Each number is 500 + 50 x the weight over its row's rms, rounded and kept within 0 to 999. Layers, rows and columns count from 0. Numbers have three digits each. The size before them is the row's rms in percent of the matrix's.

# layer 5 MLP down, 64x256, rms 0.0879, rows 0-63, columns 192-255
102:505527565469547546514494469577534622482488473525504538474475458465532469534537454422507461477447479513421516449520499482525499644484388536567523492500492543518563441488460548496566539465534505
105:565327473483573551526587499486454548497476477480499522438521496522510516473527470529593497562489360505503531487517483481448507505578474528618498510553439408557501433549498534487457450466493540
104:570484482572552486526424549435490515556566559613559457488587486538458465414511529458459491547491524485512460442435515563507477465562502406544537463485513433483466489426490564448429453508535435
100:420512442486505510380447497537625502415506482501581432432466464561422479461530420430442544530518522515476550541569489523506498463497430508509423575541605476471586490488510507493491502408515567
101:536451460555443509494570601477514408464482500437447479426515501401439472439458528508504435518544454486534536448520482520482612577477473503438489469558501548559516467614524505480529403543512539
092:480488565475480466521532415481533553480555478451526476537490563505505537384463549561498454479504483490477430580466429459523499520478422466492538474514452476634613535482456428456440562422582488
102:445460566608527398703561502449501548572524420403539557471470550467510526534462542518468434537492472423528513517617443526591386526537532504469547430481479433391422556537484501443410582509469487
098:516480492485504546509566525518597553492381407592510463436551578564375465433450429448489489503496450446519530564461527578514511598560473502446492573546533473503460550501460460436540489507565506
097:560451492495547501495453388491539467453436444561531443576424475462485525526525583504516560473515424521481449601570543540492444533489492541436506502589578494451469424395462500472547493504534481
095:419513525484417496503498422436470541513589550375612460569382564524539550540466608574477526528418522469496539513537513529487614473488450523533579436428461558533482447557522495383462436525452561
099:650493455513419458599468397478539442435458567443546530420454505477545551530415489474546427449576557476525539508596521573529510502560502465511475516493563476472398466497498506491430569489483434
094:512484553460398532431477549486547476567423447597450530498485442488535468468507458551491430478577532502542528551519469504581458531554507467519541415501483503555467643540432406545514572553413454
100:461422518501611454511569599481560513554467465470534521540549414548557481549442481460463494565434444454527453537502570560526562529564422559457586482399522487528572458532437494540485551585523515
095:487425471417563602444488528522506506427511538511464463487531385376593581553515574459579554520485425501502432569603508535536489591531540479527557467399424554487469461411424502513530538560559526
096:460514457489512469539505446521509502499447493507471452507466526522536446514563441545515450458578441468567413550446550452433495533528505495499453506465556505446442486529518451564372531442575443
099:582480492458474537454524478520546500454504521319483427561466474507545543465460460551599467525440566446567466560502499487534556516567560519411521516445428634519509456412502542483542531568444569
116:559494557504531580561450550581508554536476575500534507418476557495544448502503436463515449467488467477477550458593526531475409440511485536483541525558504507505538469497494485466519542497510489
100:488498495411482545535503548567449579451387573514595526447494495537537504533508486504444493544380541593517532502490523616543452519540586487513521475578518570482534491420454552459596595427567487
096:575415480438420521531425500549502450429426518481391497545527457480438569541477423431524501487568449474608518488486448471452457507548468501509553497507538468459442490533478494486575502486478483
104:570578483496499434547448505500567448547479390522532479545478482538517483507544551496460544453602506521455458569534567510559589548440465567468384535466511492527433465485522435395452528440476553
101:530456484581467448441568487507545559551508489570571550513510605500443518474588443489551470521518558449513517576502437433444493458430630467514484554467493434502465521565428500514537466441526500
111:479557476442530503524522488344535480418542456539615413570490516527437510545476507572470473497497461409551527537463481504391571499484555511542552479514424416497469548519530528503460484467463440
098:562526551492517535451558607479495544565446535524455510514576493502495477484535554520525435475477508514456372491613482501434598487505532441469448527542516461546539495417446372499589478575467416
100:501591462497429427579507482510512532452528465535517518469551473601562431548588441455433501400498542502499479410561535476482457477435511457507495455562412567497475533457562436530455570404471486
100:464491546463490510501509502556535467524461650521553514505496517548501505498564490545519488513403568468437487555523409407472428482505561509463447493522542540468554497505429463554401484545569436
103:480549492550495511508449466564442484524478587485527524540438485487502473434513475534545493564478521456539457457527584456502415481509343481499473560358479493441516528563426517552524531473570456
099:369473569534554555445547508483436481587441548566460481480494437486489502516538491411609566488547417470482503440467469601414498444491573545511515476574604489594494572494440466426544546532468591
092:580512506513532566532479533417406534542575432478485483593449500595544523439436532523524515472485538498550470504510475499513392521491487528477632497467483512457563378530484509430520530502525512
099:461494566523562541380502495496472527531494398501605604509541519581503547480519512494449580482529535473493435522568516513508563565498464472443535598508490401545498520441513573526427520482551535
098:519414438433474485419496549524481502457483393438502398518490458456502485559414541519527588454449478530543516547431603566453412524624457566486458540525550681455416406533456475515541481531489504
100:595432446517479463539505447525454541428501549656517556485496512538491577451491567535490577486504439437468480510498496486538515588514462560519395529457501450506545529498606590452459499554537474
095:503482493510457433516582555565469568392480445412542437526529451420523575508496494487501478400433546398489450481547469519554452521563572533500577383569459499493536482481598439451488470568376545
104:501516566566450460454483581433467488517426526507425488559523488469414560506472501491515551516549448452532504493447514505474509529519429515471534522531465442555410452598493516492496431508482573
104:435458497487483560407440608420468479448569581538513514480460547562493581482511515522495529475572485477512543513463478571554425541491448487555456461500513465488454446576482505518535573491506473
097:471474523429568443507489529454386507544612514462432534502524476528504493386480566546464588617478457525488542492510516423589425521479410507444563458515531428427502515454503452524528592481508511
098:553479564450443430483494487442439448439441528543470462540566545482488438504466423529521478529515481499505447504511568552527521445535423530502489529412495511492471494452481435498535482476404525
106:407573523567545506539427495557506516466497503493518513470485558477522538503459432513402430496471484520454543482534498507464503478428486379585520419575521559571545523527483495524501613445342482
097:581567485526508450464521494460485512418520482540524494552451515459546475516570510533472547485465489464508462551506531421572495484464507544529495467431452417539529478494574537435474541534489499
097:444486516451520476507502485567490496511492514528579419508484490521482505404504506466474593571498550416521478424531512488429428452495409500550482552517506465464536393478528492436472482496502456
084:489499531519528478422493474539481503523542520442498573561475549519553486598410454554400464481560458473477474458550484438554440550449423525529500476553451516460539547457448581409620561516479414
097:601421558379530470436490508500523485525531518433511507475511428525460490420478590515435563451581508504481491458559573542471553560437538547539524440526527525490379378539463497605570452596554522
097:516605520478452507568523526428542476494440551502480587436537604436464575468574450375541473438520501526537482547492448433418538500424400525441506526435504474524517576578497417518425487449539503
096:586511563420500501508551460503673522520527506561485533419497507495511514576533527451440514469435518471495540492430435429502488343465496497447467485462560488578465492554503541407506465519489456
088:472506601563465542395486499548503502568406511410502497554516387561486551441483533533365488460473480482547434462481555595485484552570494510457470504461556566601474547408524547540428427547475491
098:576595464561490558480464624550473505468518470418476519477495523578538475504547472540472494550403488536582465478485536467507473573546552484535488520444477574574483466401416561550498486539561445
100:421529453550449517603479507549484511475522500484541512486464419482498451442517551609554487477416537439467534462476487440489558486543488471552548478471530394514546480525473516564536546520465444
109:410457434544450408596463506424458487460510541449514545429433507465446509520457471515479476503476474416535558527448499529571536526503469526623472436458539394409445497548585452411475439496467479
096:513479479428515501503553562520536523419468510457469505516566489535454476493488511527504517456532506492553510553540536497499455496492587564488463509443570523548494468429522497485475604499540534
104:600595457527540399469572435385419479464510380631529479459467483462504486456536625465539551492526471539446483529467476508500537424482451498556460486583474527464481460472461518457505540485503487
105:460480459469476493505534495585509472540393548609494469483565593495470474520524568468517441422508559460557529549452548514440558576668482531613435508464538593401492529466501452534463479517480491
106:427549515535552433525435471484536448513501485417501458544514560578435513366430492496543359504451494512494453514442550531568519502537552495459455496529483481515579528526490538517522511475509475
109:550387574533462505594561500418559427493516443531398534497457506554526582522585444529415478476568352472513519521456505496566538516574496549468493467527509504518531548592510479412416470440503516
106:363443483546549497507550448507460513516524433402576456531469607583511553454557510479486491487537508477465448519460596463449513552500364566527456573387583617568474455466545432535401419528521587
093:458516508495415509476523450487567566457531439520572463480516476456552526549505450567500446523475548469570543393486499592531542521541553508501512451486576643511546564515538531450462508510506516
099:464431610482468486555625458504519553570450516547468513474539527473498527477453488530590450465496478439601522435527494483571440500574524469437522415524393555570445542572479478532505498551535469
096:507524517583503486438443525420514485525474409454528543433428470552531502468493539555466449455453469501531503548486476505544401545530540486529558428481465418511450446499567539512478455499519483
099:440430559434480543481516523502439454607489502500372432537432494518501504478456495446519499392527399521476432554544528390480486460502526548408470525520547506474446588476464545447524528539492479
097:543406422503521431519502497492502533526438437521479578380434582416515511616524525413436547538442462583534468471560560490539439498532515518520462474538551591440501446558457550513559510453476501
098:525461491523439577462496507558543460450561591421478452454476487487433445456464451485554529525541523434513420523496518540489504511535484516432540470430562518602507475492511482458550474526440500
098:473612529551440567500521600479488494441453495520483548469433514455490563537600484505496654514526483518445466497517492548441510501482429461475433613504571486486456503442505589526490563563469496
102:478529454478523468488488535505516525489545421476567494418408503540475503475525582393568408506519598532429474525600497526488472487509536469516544544483555478510583458500472505545494526503559470
104:520508459424538486498515540507531527490502444506457496445504516395429511509479549448427478498526535465494462412469529519399473440496338515492527479528582528533483423526478481632526422467579469
110:638454498412494504441531515434462522504522555517526556490600523472469467523531548523457578434438518478538482467484392478509507482455533481531505423440517588398438549488522503555553369510502469
106:522486515546470540508513523503604424494493583534404502535447520576485410534489467557456383577496513539588401568541522520528489563515501491535564437554436500516524403537435445462483464435470438